Weights of a small GPT-style language model, trained from scratch on English Wikipedia: vocabulary 32768, learned positions.
Each number is 128 + 24 x the weight over its row's rms, rounded and kept within 0 to 255. Layers, rows and columns count from 0. Numbers have three digits each. The size before them is the row's rms in percent of the matrix's.

# up: layer 7 MLP up, 1792x448, rms 0.093, rows 1074-1173, columns 64-127
# down: layer 7 MLP down (transposed), 1792x448, rms 0.0476, rows 1074-1173, columns 64-127
up1074 104:120050131134146115117149147100154141136122091134184097144123152146099094144106089112123142101110131084097116145126132106139168125158112136103115148134163088115173134143134135135171170109105135
down1074 098:125150112124133108121113116141113101174143115120150151133132134140135148149085134161110130173130114126128149130130148122130151141166136101148152084167107154127100134111129132127151167060122134
up1075 098:111113131143129144135140166103165103152152104145150110132133144109124130149153119114182169160108135113135164120103149158153131121086103123114136147121122147129107114091114127140187092131127163
down1075 086:110135128163114127123151136116153120154177141119187102154114110113180098147114121151138125127155142112086135141096146122120156153126100113118111154156127151117140104105142130135138169107127125
up1076 092:105183100145154180139132118103133097113154152100145145111112136119126136207139144141126138134160145138096132102128156102097111082182122134127101133111131097194148117102103140174073120124106091
down1076 096:125114132123131094130141118143123115124127143173131114142131119142117108080121117108119143126084103155156089141076122132134158131102142126101109109117142126120152134128090121095161128140107145
up1077 093:095077124130145073168140136129107139146111114150114109149132144136162098098138135107136154071071165134121136150125146122123100122126094142138119140163124104133135090124127120142112124113082141
down1077 091:117126130125173121122139106105097090184176086126116139118136184120188121153083086088137122140143119094124108073128081141145118086162156095153090132101153158147135134108075118134119134110105114
up1078 091:141114116126095151123149121127109139156128093153166107134160159129137133120097145142143116102145129130086166157149097110120147108129152147126147083150144131154107126156101121120113134193161096
down1078 094:116138127143133080155128108163126141143139133127123144134141132146133148119110119093114082171138152134140100100103080161142145182101157149111157124124113150163078141172147132110148152131127132
up1079 104:098120088103144107147150136094155125098143124138146143135131160124186150158125099104096104103138146126111121075093111124142094120107107110150126125061185104136117142116111101093159135146143095
down1079 103:126126139165128128133098161140182107113129117083110127119110143098142126134123127153124121157145080122165117118098157130116091111121150078128153104147102146111116119078127097131099150128121162
up1080 092:162138126116140137080099129122113098153138145109102102143134167142111160146197167120114124106152128104151115161114118147103153131118098135103175090106115066114107118126150134167202094067107121
down1080 098:108136127130149143155147126114132092135084104165132139110126117133123136094122084115119132144142150105087105122144118152110123150140185106113108138103149153135093147133099106126116133130123114
up1081 117:100138114116149124150140100120115127207158124149121158126105141145147098118126131188113122144118141126164119131077140093128122118101121122152126098122112153127072115127183138103117140174113140
down1081 113:135110127093132120131112106111163125145155112127137101088119130104115104099140189135116131118160132087127142102117169120109106085129121122085072119145084158092098101158150167098120125141122122
up1082 107:105129125145155159138105104081116130148160154131140138144116117104133143110183142106132126099134151129115109106098180111137124124109139097168118123154113097076134138099154135122122141159118167
down1082 114:144132139134133089132099153081079114118119153105189144121118171098144136142124130166124111170139104130124148092145147132143130132096109139148152134134140140068130096152113117084123113123171113
up1083 110:107131095147164121120114154140149142131094113173126126135086100154137119106121142090095085170063124161122100113095161117106125111136111159116119113115128128118122152100122132114149137156065157
down1083 106:105156153102141139098121174098122144140115135135134135124111151094181153130124131161142109145126089130081146133134121135118145106105145158113165127123130129098134109142145117122114150143100119
up1084 100:110117100127112089099098163165148112120114160154115123106155075131136122131115109132110150161114139135132127167133132147120143168152159122137139073148103093129175104161133111116104110111158100
down1084 106:110095136092144103149125129138133144098125118127158076112087121172102122102128130151148115139138100159146156141137163145152131118086129104130063149130138151107096119105121142110109098131151118
up1085 096:127085135136116136121126118115141092124113138131146067111138119148142102152117107118155142149123100147142146136172148163174135149119094134152159120141150137159133084111113136107120127102130126
down1085 100:130148088129117117133099136155123177110137132125085123131073147112121187130138098137161088141105139131148113134129147132109150136131121128113140125192105099127186157114154102106141128135135130
up1086 097:151124135064123090119197160145094141145153094146145117132100131118081140153158133131117111131107123123133131146122161138119151105140137142117120092161152126158165124119133105113135140123117133
down1086 098:135109132126144100179097152148110189121140162117136142119089111090127105112125128157119110086113112129075068117098175115114141117099142134144145115150093129114120110134108117178111147109081104
up1087 100:138150116114138107120122083145136102119126136105130127135137047114127120134133120078083140144093154162156128173125078107128141116129135190103092176167101144196110106125154136144093101183145121
down1087 107:162118104120139110135166164143118179122130113159150160112142152121152131137159119163121107127136140079130123101113066128114110090118143135175115130119117083077129124099094125164118153150155131
up1088 097:102093094106144123123123167106125126135146076091154123085127135072118125160132142136121112164129152126061114158134156133102129121117148148121152100139144123114129101138113133131117152156103117
down1088 100:083102104177115116139144095148080124148148110124154149063118118129139129125169165121129107136128113121155095115124111123091138129168103087118117093098157144135143100104147117159119138180155189
up1089 092:113163119122119097146077120060146114122158108155104127132113148122139073166132134158146138136122103102126138165136130087139120136136121115160109090146128124107198105133139161200180142178100147
down1089 089:095119080158101107139123103124109113127137083132098148151089112063128115108114098113082185120141136137123109149105125118143114130137147152117124087100128126128162112129129150123063169086118168
up1090 103:111114141111074170140197114129135109127137151128126103137122142118149103114105132106109141097096145139115156108107081173160087136138091115158121094160110143157113164103092146128135120132149159
down1090 096:165102105142155115151140153114085147157136139118098118159110154179115154093123175138124152111129102134109117114117137139083139151115117170165126162109133146147142168114064101133104140099110141
up1091 105:127144090086176094129134131141123137139130110181146150141112117125143173097136153147116152090093156133138099168133132125138134126123149152177158116121078113119115102074101150127094139161152149
down1091 102:136133107105145155117129167134147156138154114105153130128108120175081086138120143139103116149117147152145123100142104162118174117119145179131103142154123124077182148130130124163116099114143140
up1092 129:124140107145101121164145132145159144175152095133040175140135131153130124154140116161155119191153111147138150125130117114120124141139119098076153128085096153126111096147152121115114108142155115
down1092 143:154102142149118114102146160128124097117104102149099187115137122147104099104147097108139139150123120097112171137148101155073145153101148124116141107115153166116116131128149129120122119121127145
up1093 097:131072143117085146112117110123140135129095097159086121167096118135116110172166144111115128105165187099115151131122141121104141149161123122147128164100157146141151170115093134150107132111118129
down1093 093:120120140087160123160118098147131111126152100111153130158147166125109161129174115144137154104131138168146118106113158134161134114118117063148096122117188152189124120096074101113131143103118111
up1094 097:108130119139137151092149156134107135155146138153155131147125128177141125111132185083097118101122160124163133087169126132081085157138108138151128094178123148152141135143119120145133112151164097
down1094 097:138126151164102145126150197157130084115124093153120150169107112139150178137138108075148111112100158123144124181085147134090138126120131112129118155154093141123146135123121105133112129136107140
up1095 101:082124114132123137129127096141087105086120127159116152114127139169165161143141136150135119116135137089142180137164133108078104097095134092116136148135131142136189114126121116162141143115133128
down1095 094:161172119107122141157123130128146138126148140127086162131149115135132091101116197113153126111137169151068112147086147136121140130117151131109151096124122146140096128123128122130135164122133121
up1096 107:122152078121083157144182123128099139168119121127147146132056158137133107154116095149142150168165126129112141133103142146129156142146111157111110095147125147115137126130125102122130127140126143
down1096 107:114125120154114098119127157135103125106092168138162123121108125143125138139119168069127128150178103144128076144136106085125105141092138143094092169139180137154151080106151107165142161123113125
up1097 103:116145088128103114143092127137121180175153108089110136146138146122118135100119152122096122106110112128142149129136123084137105140132100148168129141176122107118132105089091142134144125129129166
down1097 100:122144158137126100107176053125098113143108149175090135106139161140160137148111154167107099142107131114089063126160123139129121121107136098133127110096109129165164113157132169146125132128123108
up1098 090:121111114146162115121097124093147142117138108108147140143160109074112178141128151141099140121135107115154100145138130092130131146084130163164171134100098147090157144127142088128152102098105072
down1098 091:147147122104124150136115091154115126134156155106114133151142162105088134143135117104163120110104117111136153110142131136099133127207129148091091096107143107157152155077160129126144122153170171
up1099 096:082091156106134146080119161121088125158112139140093116138137145105119130115132154111171121128130138146125112169143140134105161127107094134119106098131105146144101163113094131121155107104111144
down1099 096:153131109101145134124117149139135154126138130192110153150163124131118075112095157154125139120124104155134112146088123164116136126114134117096131119137113108100133150080148096140095159085111093
up1100 093:095147144092134106110160119142172102170090113136133113096135144158123116107157153097159136155115102117142195125115147123111163116129133083121168150128126115171120129121132119107146143068113134
down1100 100:140114079140097091109154155105092153155145116135132154158125146093185131113151142175115158171145154125132161123137076140129125103124126156101129110128107127138157134111141122106151104140138064
up1101 090:136142154138177111123125165151135132103127141136152137167134097126113099081116079104075151130170118087098149151140161136132130129133126138128102126142125150134168145137149105158146159110145170
down1101 100:166110119158171091114141170106140142072111142114115080112126138102174111079111145132077126107170131155105136126136096169154094086123101107145128141140109128147178104105129101147088141153171106
up1102 111:131140082149121176167142099191089170147148103134088198102138173157158146142100115121113126102109139118136155185121138120068084162135121112121142115096121094129099142084122157163106112150114138
down1102 109:188174111139143118133131109122079108137124167111142134094110100118155146118126171101169149125105107108179152159123115108140119122142202131103127151084112091071134118128156120140073167136094139
up1103 107:111176115130135141111137125116079118126156132161116113118138148116131095159122139142113133147163095141070099130098124190136095150148129141144122114157096141126139092126103149145138147135152143
down1103 109:117111119118137087124116118119098139140156153144124129153099138104164100152127168134102137112133112099114111094160121129107135110164099125144112100159115111141074136152103131130114130121145140
up1104 107:101140126130129185140103144128106145129130142078173149106127131119116131169190130138171124176168117121144094107135130160147144124120112115094126127141168109112092159109147132087134107164128152
down1104 112:116054138141173148103099101111173139119117109133137122171111105105096156156159144100124172130166120149098117116108141099173143144071117099107143105117169126086114123117114122119104150112122141
up1105 101:133160128115088123129090132152141155167183116101202162178107165162134131160105089128092100147138126147149080115114094135154101077089102151130101135143123108170097121124124144105153099158158130
down1105 097:071104078184124112160138091066131166151153134125167198141110107092150101121184135128128114095175176135134145173158138109119124106180096107137146108126132119122113139104158101094110114156108159
up1106 097:143189084115145091134088150140147137087164128170128126165137126148112144152102168123109104146137150145159119110156115192091176121164092136130099139102129169143120123151132092140095170158121142
down1106 105:098085168137130127125164166107111115121136130144123152081146152127114143104159089166128113122103058116145105154132140116109127054131126140120133096149126124122097077106069073130141119102143152
up1107 115:123122131126157138118120138113132141161107139146147070129067102127113150091197167133144123099115093126112106145139155119104129133112134140109126082148099144132104138122148110117123168100144140
down1107 101:089122105105138100155160173129097130123085140100138105104163109124141137113127140155114194159120129138119138143125135138165076154157123148151162119134122192131105169138103149102135148112104154
up1108 096:098138118115096149121143107097122117141102140119134127142101183069150118111136111153123136132147124163129077112148131109092148123082109129134104085175130091133119131105147090125093136105129114
down1108 100:162120101094125117144076105107137108156129096142133143128146105135124128136105143138162149132129134128139134098129135106123115155108121144151146087138087112160169136144124155121143123105150162
up1109 097:151138124116125123140175113165120133109159109109138114147124168098122112105133141066141102115122119151097058102143159116105155125138165150128100139107101135119121181107111156146129111144144144
down1109 097:116108088164106163131129159108114108121112128149158132123089108156127134092138116160138115136101147113150178139134187147113129077106079141146134129143125151121096118129119176075167135128127126
up1110 095:142162117162113109152107105189125135118115159136089141099146147098144112121125084147153149127168131134146128115107118106121125101127131115118126113159082119160152115086117143091116141137171129
down1110 097:128072129090128134085156106075117124153166121163105126106133101139084081109172117085115122091121145152157138108132121096131172154096154111157125154131159136109119119126134099138155126107125147
up1111 099:129167159125147120111185155136173114072132172155154106159149139133122142085143109104085146131131147131108165110044155104140115143145119123117120109096118138134109110104133114116149087105131118
down1111 096:170113170113095111111160089135094139120076156133116146143129113078111149127132148154140135108097086065113151133090125134098125122114120128108117153104117108136103115144107147146156115144148155
up1112 090:160107114096115162194096125135170165126105160130088148126129110141110147138121148145123105137128128133126162123142141076124128157137127136133125126111136165114155149100143075101122125134122116
down1112 095:117182128091150142090130169163117124103145102134139151157142110193121119134139141116107110087140173145149115137148135115153155120127185115128105158141114130140120093138110108129115128134133134
up1113 099:137123142120136155128119160138154110138147138150115156120139123086130135133129095129134118148122130172142109142100138124082133133154092150100152119106144162151048153162112130166111122116117122
down1113 087:074121093112107128098106137125112129163109162140088124147135143110149136113126123127125109103118159116123128109133120109105181114117182124134192126126096135154111144141160117127140146133101138
up1114 115:128160135131135120140152133118161122129116117126129141140123115111112145137099123152118124140114129139126101103129149115132087154105164142101155129156180132116146078149094139121131139116133104
down1114 126:192134090125150162107162142096145144145120136131113077115171137098103119080126136140139143130085113132111169120146131130073142159119132111098134082128108147115133096163136157145111136086131121
up1115 103:099132102147161083152133165125131108086141170155126096145119145133123121133145131135147155143083087136131118151145147090163132084141128132124133124164116123131116108130117126113137122116130107
down1115 103:100095133111122098129151175163101161146150163151143122095097127100090130115112167139142143139123139130096114142147136146126153125176136148121142091108161140123150127153129168103132169127127144
up1116 099:103136069107078149107148088142120110123146116126130089118198175129156133135130164163105165144139101130141121155127150128140100121137100164098143151136165184171162139137157161169097150162155112
down1116 090:113106180088129159147101119126148130141091139114136101129128100127132152135132122123125151135142159155123154123143084093117125100122129118109150121122094112147129127125141056099125155122124146
up1117 097:160142137118161144120104158137155096130153054144104101154186135124136158112132127123120101122095124072143118123140130138108103095115099117151153119139079132132103124123104162141082131147135096
down1117 097:148120130111169156154152162105111133159113103133091126137173142160122122115133135143142109127171113112106069141165112156118116125115147126189135125115144147133119127117114121154124123098109090
up1118 106:082113105117084140106157142108117112124130154161154129112136075121111152084124112122124163133098147137149127116135107068142113128117071159124160120118128111116125126132149117147134148165132144
down1118 107:110134151130083109132144126136146131125114115131134179135140129066117144126144128110157105103167153182119128132113141123113155121151134123137101074119134141118127126131105170130115149114189114
up1119 097:112129130094118101119161135083120125175138169113099118185139089145112138108126134120106105171141134078129098140143124141108132107147153121127105131140133121200159133094141132140140122131110131
down1119 096:139090122149102133119167109110135159140089136142134105162106120141106158167165108144176141109129094096108124125115145121102095141144132130096132094143179102111149090109122124116124150143149144
up1120 090:126096117115163140118149149191122160109125117122167124191146116104117141075142103128149108103126109130123126098125159144143121145118123123209131133132170105126135118088095125073120151125107082
down1120 085:106125119097111127123144162131118132171122121171113118154105117138088081126132131146125133171136136151151097093085128121128134089148098145142147088123118119128119135120125158164118113102111181
up1121 108:102152088128115176158136114156157143112130165140120119145106137133110147179126107159161141165148099109115142150117088126109136079144096141129159124163161167138171110146107085114106159128096151
down1121 116:065104149128124108122119113117145097125132104133136145158111165146113125129075124141166147112159129131130120081137095094169168088166103114134139161150143189134186133195097112130165123114105130
up1122 091:095099127123159161159098133122109128150137113097122120108129147088117097122146108093083107127125159044109091124123139136140129142100096129121188140145124105135134143117127111096118134085076152
down1122 098:130139145166127124168117201127123130174148151139139107118110132139090127111126116113092116121151101169123099137120137117124129118135067153175184140139122144111128140125123152153139143140153112
up1123 111:169146090128135155157084108125164137133111093140071092136105098106158137153140114155121147177166132109132135115162109143128103180130132157116098143123105172122132085162127124143097132125180105
down1123 110:150113093125141152096092172156116144123153118138154090128153103131090132148148125134124149159121130100153184138130117150112135140132170120151150144099132166144130077114117097110117122140125124
up1124 091:173099140074160115134100129137110126117133118122121157129152127123127103180107095109176112086153082127113122157166134088125119130115119093133154116150118094144152144114102113129104099161128107
down1124 093:126151124143128119106141087144119129114096142122116118091138129141164154147148132137104169102131160124115137113075183136100160113107129088129125162146168133115129113125124093142140163149131108
up1125 102:134084131145124094093118124131086157113094137079147123116161115108141123118147101089139133099104096118135127083117175146150134137148158122153173134121105118140134127104081109137114120105142156
down1125 102:131177151197129110119125186147121145116139144111147115129131146097120119129124137095112120100149138144138172159140093137116179141099124098144102124136083157108138128147113119127116086124168120
up1126 100:096166076108118121152122074133123143135127115135143134137129099098126130139139154140142065138110150125112145163115105066097107128150144133145122094122130155115110151121104116174137155139183127
down1126 113:164073112127139067144134114100132120130124144149131161152112131161123104150096128133093119098152097145156147142137148078160148128147131145092145138123170122134147148148141145141105099128100092
up1127 099:109131165181118096097139171131134065130127091071154088119130130131091069130107097138120142128150157108131127107139128108138174109111168160107090113067077104134141119116147129140088098160167154
down1127 093:149125099092106180121127098111085117147128140103152157108131144153147189147125111142140089103119119153110138124145125119108138168150121110122053109123093104213102150077124124135157131134127160
up1128 095:133147161136114134138139126118159141141102085145140148109090153183115113126125161128170148124151154141116141179129111146140146115121087132209093108106085111141079132157100128125128163116146129
down1128 098:145098150133114141104149147158136147143131178129127122130094133147126158156119172187146178124097143131146112163133114137147121131078118100127128086100110102100162087167102148134133130135147122
up1129 106:121119132149126084158129121158118118126082158133127103110158124099123078149126122130116155138157086144133110152127154129165131156133146114119153158146077176131134120116102115110147152095169142
down1129 109:144132159161128114132154218112125102120095120138140120118091178138165150142137149131088140164137122121125129129146106157130137107151149101145109133137131165117151136175114117130122105151127147
up1130 102:102100152106129109124109135122113119099124152113109151115123148152106125148149146147130142097153129112110107093146151113148158118131102128157175142154123141146134137106149106074126145131157093
down1130 107:169167143149169100098133171139144137129080122145160112127124090149134109114093118144095155124142132126147094195128075140130138103131165134087091143161138106134136143121082124118117086155159191
up1131 096:125142161108140105114104164177118138086117199173172096131119117126152095135121131108127143165102122109167100116132124156089122143111114140082166163087125077107124093122119131135174118142125148
down1131 102:112150128139165093106129115123124130135110069176136176108197085094127117107107131099107096082147108142141093114141127158125124106150093105149118135110134152165118162130099122117124137147160172
up1132 091:112123113136065154148130115148137109163104152121105131142157119125117120159114141125115115140143151122129133161128153095159092132136128153147117099161134150158166147099080097159111175143096173
down1132 098:164102102133168096109134124150047131112137071116095148096167151156175104118127131102123181107142149143099136107113143146148136094133150198125090131105121088132107140150159161119152098068149126
up1133 093:085153141150120100175109117141093173107114149098085141096083139088150105059118140143107140090161114153141150128133121149148113083103122131113126141103125096165117144127164145153118143134119142
down1133 100:117096114117109154145144144129121126132138148118122145134102160127075098139112118134078088089139126144134159100145117131157118120147125168137138144122133168155143166127130089134146141174179126
up1134 090:126143100102147106127132131129080160133114142143170136116114148118141152162124134123108137148102154105171083138119123140101160103068138134091178112109102113132145136139128179144162148091118152
down1134 087:106167145120125141132135110144143134127138127146128108163127089152116105120119127115132125098109147099145168128129150116103104110075149137112151117129153157146101120169138131130127116185140127
up1135 096:128140069140131097091102128138119130129131105139088149144137162155125124125153084145121137113134103113109095121115170130124137172128109104118109169130100137158139139115170095133142131123124103
down1135 099:097115110155123136108112092132149144101126119167127120141162131092171134166139128141126066102146112121134124145144118091115122178173131115105116137118148104108139186086090104175134113116126096
up1136 102:127137107115099132099080130106134156125130108099143153112108131079142162155112093129141148156149158158142079095138114102125185144144181146128115142109099132159104099128146124131143118189156128
down1136 094:132159093130115162094154118108138123115089110092111120135067156121125109137060101152144081123087107137075097158196134103099171117099118130103163139167110142141159133171129115151141118082167137
up1137 094:103124154145095140165127155111122130134126116100112131109092131102111108157147104135201126129140115150143100110100127127158145076122133108108167159155146132111152100139135131097126147102175136
down1137 096:133078125154152109134095179121166120100149128134124108133128124085153132105107147111147115166142138152096089147178132121150119132156168121084147146096111147146145124130122132106129119120099152
up1138 095:096113084155153139099122158096119136122126128078113121138109090139124162139125163141126093138121122096139121144162139145158141118094105107117128120136103103175086102123121146118130108149175133
down1138 094:139102128162113115116073122126148105150086197117119111104124123121131122114113103142127165110117121099145143112143148123109149141124130095181124111126139148115147133083058141105105117153111160
up1139 094:147161148164124149115114163130127124077123132159108070114154140141141117089127121064122138129133151121104118159141110109132142113110135098120109107167100100105105139090157141118149071155105123
down1139 087:150127118137112116102146142147102137162087159127092118124141090162140097172091149181082157106098151103118108122146172119088118086124159135153125105084129148183089107109093154105124126119132139
up1140 096:111151143149113129154108098143143160129119082090123151162187130107130155154118108111145136137126129169107147117108119132110076120073177150138099178146071114153143155127108150095112138108142128
down1140 094:142086152117169121138138153132130108153127147132142155157176126094082141120151086125164111121126109102156156121062122131157139114131136104117172117142185107152122126170151114146105086133092094
up1141 097:116129114129145110072172131098164145141127162132136130132117122106148135143119168174138119127115108150153124129134145108109104090097116155157159092140128141126104105120118121141112149130097103
down1141 107:148098145116123119116145099140111115158108093131155146106116160163116136155118150110136114138115111098104115116138122156135125136131090094097080114131178122122111162140117109131138151154150112
up1142 097:144161105140179114142134147086127110123109127116143152152107092125126096125151143100148141138123173102148144125129156152077150150084128130118131104141141145150119119110090110165082088139122130
down1142 095:073155122114177169104130147133144155148113062138108144102147126161177161110098139163108129127133137139112101120142129089110122118134101126126114126107145124140125125131143139169125183105108110
up1143 099:164125093139150138114157143155138102116135153153168140144146109118101146118153149127154091108144103137122121130124108126090144170142152140145121139130186176163087114118107162145124084081126079
down1143 089:130146138106122125146138131160096158153118126157097123140146129147156095103101128160101103102157146134100167147103156123150118148067101118111130130140119114131106110111122134136144133118113059
up1144 095:139129118160115148105101140127151119145120098106137153114109142098077118125170099101129154168068134129153094132156141101100139123090120114065138153143137098130096122127147074136159131120148130
down1144 097:105136132137175107116098175129173123141154135069125130130113158152133160135137137107121127119156129088107104122145125119143082124121099122135108155129111117148101171102136199126122113127133177
up1145 100:135085133124148136166146170043122131138107150106115095156117096109165107182132098149096156103164135151164089108098111127168132105130112104098138093128134182107174115132151161146119126172129121
down1145 103:145099142138151141156085160109134135119139104134122147119086147120142143162139162138154122139104149155117147114126114124131153123079122120180063127108113123175096157141155104131098149146071145
up1146 106:126089163112145119141153095136137069136148119125126111149165120128149151153141090101113119144143147105105071116131132158148146112140149151104139114138202134168149138114141128118120125110137057
down1146 106:078123157124162101148169157140120116093141127151103160101108163129163120111122150124150121144194108150086097122130132135129124107126164122116160097104116144114145156158109129144137121149121157
up1147 084:112142126126126144141126114096141106153100148159100104136198157135114104152142105116101103118135154140092111138126116120099139136088100148155127132178140126140146109168144156122139110174148078
down1147 088:135139132140122151101116121159133087158122129110110141129114149131121169178139094097163155132139104123127185108147125125105126106142117124159135089092104117120136082062132120165144121148130099
up1148 093:091110113135131084110155130137110126139158159156162120146172132123125123145111102141132074151155131115082116124126120094093168123106126123091127130155160118070122159130113132116140129145101129
down1148 095:102129138106155122142111150105147125119083149117133137130143142109143150127153134120145149145131133120159141137138152172079149115124163093120115136136130148144144121150121068093097157141150118
up1149 100:088139137126151164156138118106167109102119154157082135137140137134078166127137115067165128118146100128127152098157139130100167118124107171126178116141124142083145134064149113124153138125126149
down1149 095:099163116136131072142132131126093179169139100101115123092073147107141114124146118137138148146107137102084111157083067114171115162151067155127092162144119121161147128195117134168138113145130111
up1150 101:164141133138107147140102102094104128113147141133126137106136123126090129139159127126138152113122096151102172130105123146133123154164129142174140151095130112060143117117168124109138116089128116
down1150 100:125103136154129150148123122120142151145104109073110104140164147090131146173140135156167111121107191125126103130185131124073156116106139147125134112171136121155096119090113128096127121135151142
up1151 101:109128121138108140139099151128153110081134149155089170120153151126130114119173093132131092136152156139133125122102139150095153139127103125094105155103131162114117109152144100156122126132117088
down1151 105:100134153110135107099108124128116140119091131093169083152129121123172122112106150109089168121137123124124124160136089097145137090137175123129137147166101096152182130111130091145138127121160152
up1152 100:155100130114123124121114132124157115142146132083103149148122123128169114076108135144128152088171115140117110091141166095168128131116119115107121108171139164127134132096068093133108108138095123
down1152 097:113148159146121114136108114178153143157131148126131133122130114070116188169144163135174118115140144162156107140107133122089121135110157119130151149104143099136155142136175102174140168135156082
up1153 095:090141114118130170134128148135095126092133133140138095164124112130123091161145118093167107134156138117119087129087139138080158096117111138085150091178135110138167131115140117149189141131122153
down1153 099:130115161063104135134085134114133076144135104123139128127104111130138116084123122129081130161169114145165123148143106197154124130118131122156138094098097188133110113135131126069095144132066132
up1154 101:134128129117127094119159102104107106136133151114174098113136153135166126106112136111160143142136108148170173150116124122108109081081152168120094117106128159133118115123128135146155146166121210
down1154 111:101139138119101115126116233101093127104087109108117153122167134114126121119129107130170145170131099141144122146135139154093130138169169118122127106111100143115160116138092113127096124115179108
up1155 087:104128078141080119115129149133101141109102132121120148116122121092185104120116126135104098131107099108117106099106125117081091135091133109121113138138146166157148143126089134165088140137106136
down1155 087:103173094149087079135132064188149159127135120111133167188131098148074113132146143126169071125118131196139111125117126152120112094145092110170148085117084133151106131145131118139122134121118117
up1156 099:142163148126127133118129131108113155102179160132135120140119165123170095184112143149155137121162161168134154139076134118155134115137136146135123171097126156113168136146173141158171149096144124
down1156 102:107138128147104090123147107135073108150081145116125151188115138087138168078146061127145108116102132140094138126125146145107105152108163134174141127134126138082162124129136135102090149120123128
up1157 098:098100128128118128145156148117126183122126095136158089127167144110130086104124167134160042176152117123191115131114129114100123105118126129125134149148122150110133081094139089111136132126147125
down1157 096:155126144116105155090162162130145132145074091099152127136102136144136111130111113103100136101118115088084171094132161125095127145138123112134118144129119153126166169168155129114123137152112098
up1158 126:102179116116110146150122153131090120135113112137159093136132144135112129172106114104081142121164138119160141117158121099113121097115125146150093114157109120143147065128123158100141132089097115
down1158 149:117116130119099097113158104121115131107138128168134128150134202131111165165157143088138124132145131130127127130145127073147137118109138184146119117123158110174142124132086152118133124108154093
up1159 102:144163117091137106157153110148168111129144131129127124146182122133080122090106125123129129099085124115158128130103154118165112170144087113153149113121146116094078124146120163136105105112119212
down1159 096:159150156149138133145096115108162126121134122129133081138150113120150126114106153084116139146110128144121137075130083148157149106147132100128098080127134111079122147104089165113150143137119136
up1160 102:097176166130143118164078152102128120125121157159139105169117121149123109132171107138125129103142105107126092130132121140108108069121125108132108174093101148098146113139084115109084154116141157
down1160 104:145097097099161145130126097103192143132105156122159106141122117115110118101169176179140134114064120128107131144121129110109079150123127162152142128134124102149095150113105144106106119134100144
up1161 099:131116138112102129108094126141128143127167167163106076201116131155114081112126144130133120124170102101101105151135120114104126117151121178139162155130133140156091103154124048163127139138146088
down1161 092:133133139170080132162166148166127147134087150139109143133138131126125134126134129104176123137138133129159160140129175110158108138153164125136139146133111169145126102153196101107125143134143122
up1162 103:134125138119128105154117114117123100133068121095125162133149107154115117135131144168115083105164144143123153114108129148128164119113160172133115120155128124160177082141109114092121165118169107
down1162 102:128155166108128136113158103108123144134125119118090104148122127122127112162115116081122136129149127129137098093148133137142119107113133128124148121123091136072104138086154130141140129142105131
up1163 124:135141107100136166182198102085100092145128103140139129112121084152160138127167128094149119142157121141129183172138166157109155124135134134126146105156179137122120139118136129143122123170113141
down1163 116:181102141124141143164145081133140090167155112142142093078110129149108144111140130140117084123122119120148126123181128129157118127166099123140147118153160134103117106123138103117117124097133119
up1164 102:092169094122139130133114130155110129165127102153095157125131151147153127143091079173167072148111129157106124126112116080144144127135113143134148121113124161128154085122105113088147143075141126
down1164 104:160117141118149103143133126131111130148115083117112148154134113139114149131110118069167135167130127157175108117143112121103134140109134102142130166115139116148160141142147113147103123095110153
up1165 098:112115112114096149163118119081143109131143098128104082128115150115168072125093127125123109117148117125153167112135113116140097099125143144139115126142112148099116135125122153181147121105179124
down1165 094:141165130193108165129129144085110125114145111084121140095091120116103138123143140076099107089148129127147119115111192116131150127146136119133145119094155134135143175132128096120119106134132117
up1166 095:122116129125175144116128138148166138066115113159151125093149142121121113138127167181135132079097095146154073115119170071179167125146160161172085139132112092111125120091161109124090108153141126
down1166 099:142071173148159095146116068147119154155154144140159166109078158131142106104138152115138118127173121094086144158148099143116159107158107106135090102113127124116082136145123133097139153137084110
up1167 082:125118110095117132147098121131111144175084104140136174173150136114145127194157132110126115091124131114107135116110076151132120109138171137134113146138149072160132129129109086137143139118138104
down1167 085:093163137167147050085102172150105123106136172155122148137143159147120126167153108085129121135140137160124152150114156120135162126110097128110138119123161125116125104131185136177141131143155128
up1168 101:140137101108140129154139151133163115095071131116121097142148111102104138108142101131153108114104120124099149138116116096091086096162146117131155094163090130120149124118171105109110137146158163
down1168 104:116113107142120114127143063118120115053109147104161142141164116113115122107141113127087165067104125112134151113147087104124122144112129122106162139148106077086127137123151182131123116138117149
up1169 105:150131116093140121091118137115118162117102105155105126177147108136082144128118165138143126145125099117154101120186127112066141136127131168155132148108132131146139139152122123157110158116129112
down1169 104:154152124173152128168083023111131150137108122166126106149133150181115117130107096159137128112151103159096165083140141141134170140190130098147158093112142118099126093119147140143093187102154099
up1170 115:091188142128131168145125112159130130129104156114133143103126128148114136133106104117121129164142067173129084162124132108128139140118141136087090116163126158133126090146105109182120093136095148
down1170 119:133109124150148120097115134125124126169091174146128152120133110168159128126122131126145147156125116148136101122158116127154155127112135068159156111101149113104118156136088092130118101112133081
up1171 101:085123153059083118133136146143063131141150122109126071096109160137125120125134138108112114144134134129176139133139136122156095105153125157166121167135135114146168136105153124103150113083124124
down1171 105:132108128162101146110160152084159114137091128179134134119133117131117133164150132145118168110123096172113134107120128132140109160168151138121113126085118120135138130157135139097127139157171087
up1172 103:102157111092122175150116133130090132131164088092075111127073154138113165145113124131109074118127157097156143087098152124123172117167127157153129170131058157132089152110116112136112129118118158
down1172 106:157085140121109100087156121154110091088131090170113135163150181128105109111140142102101174127076103141120142152137139071153177140156072110111131094095173086147131158104131112115183121124153129
up1173 104:122097094176122124109107136076159134133135127122157141110122151142143100143109131149151117162090142146169123129106127134123129120107123139135184141149096142105150129191135180103165123134156111
down1173 091:129111126139151119092084149121097114096100154097122131098117159119105153137138162125169116115125162119151130113130141186147170117147127130135138128113124142127125122116140118128099114141121148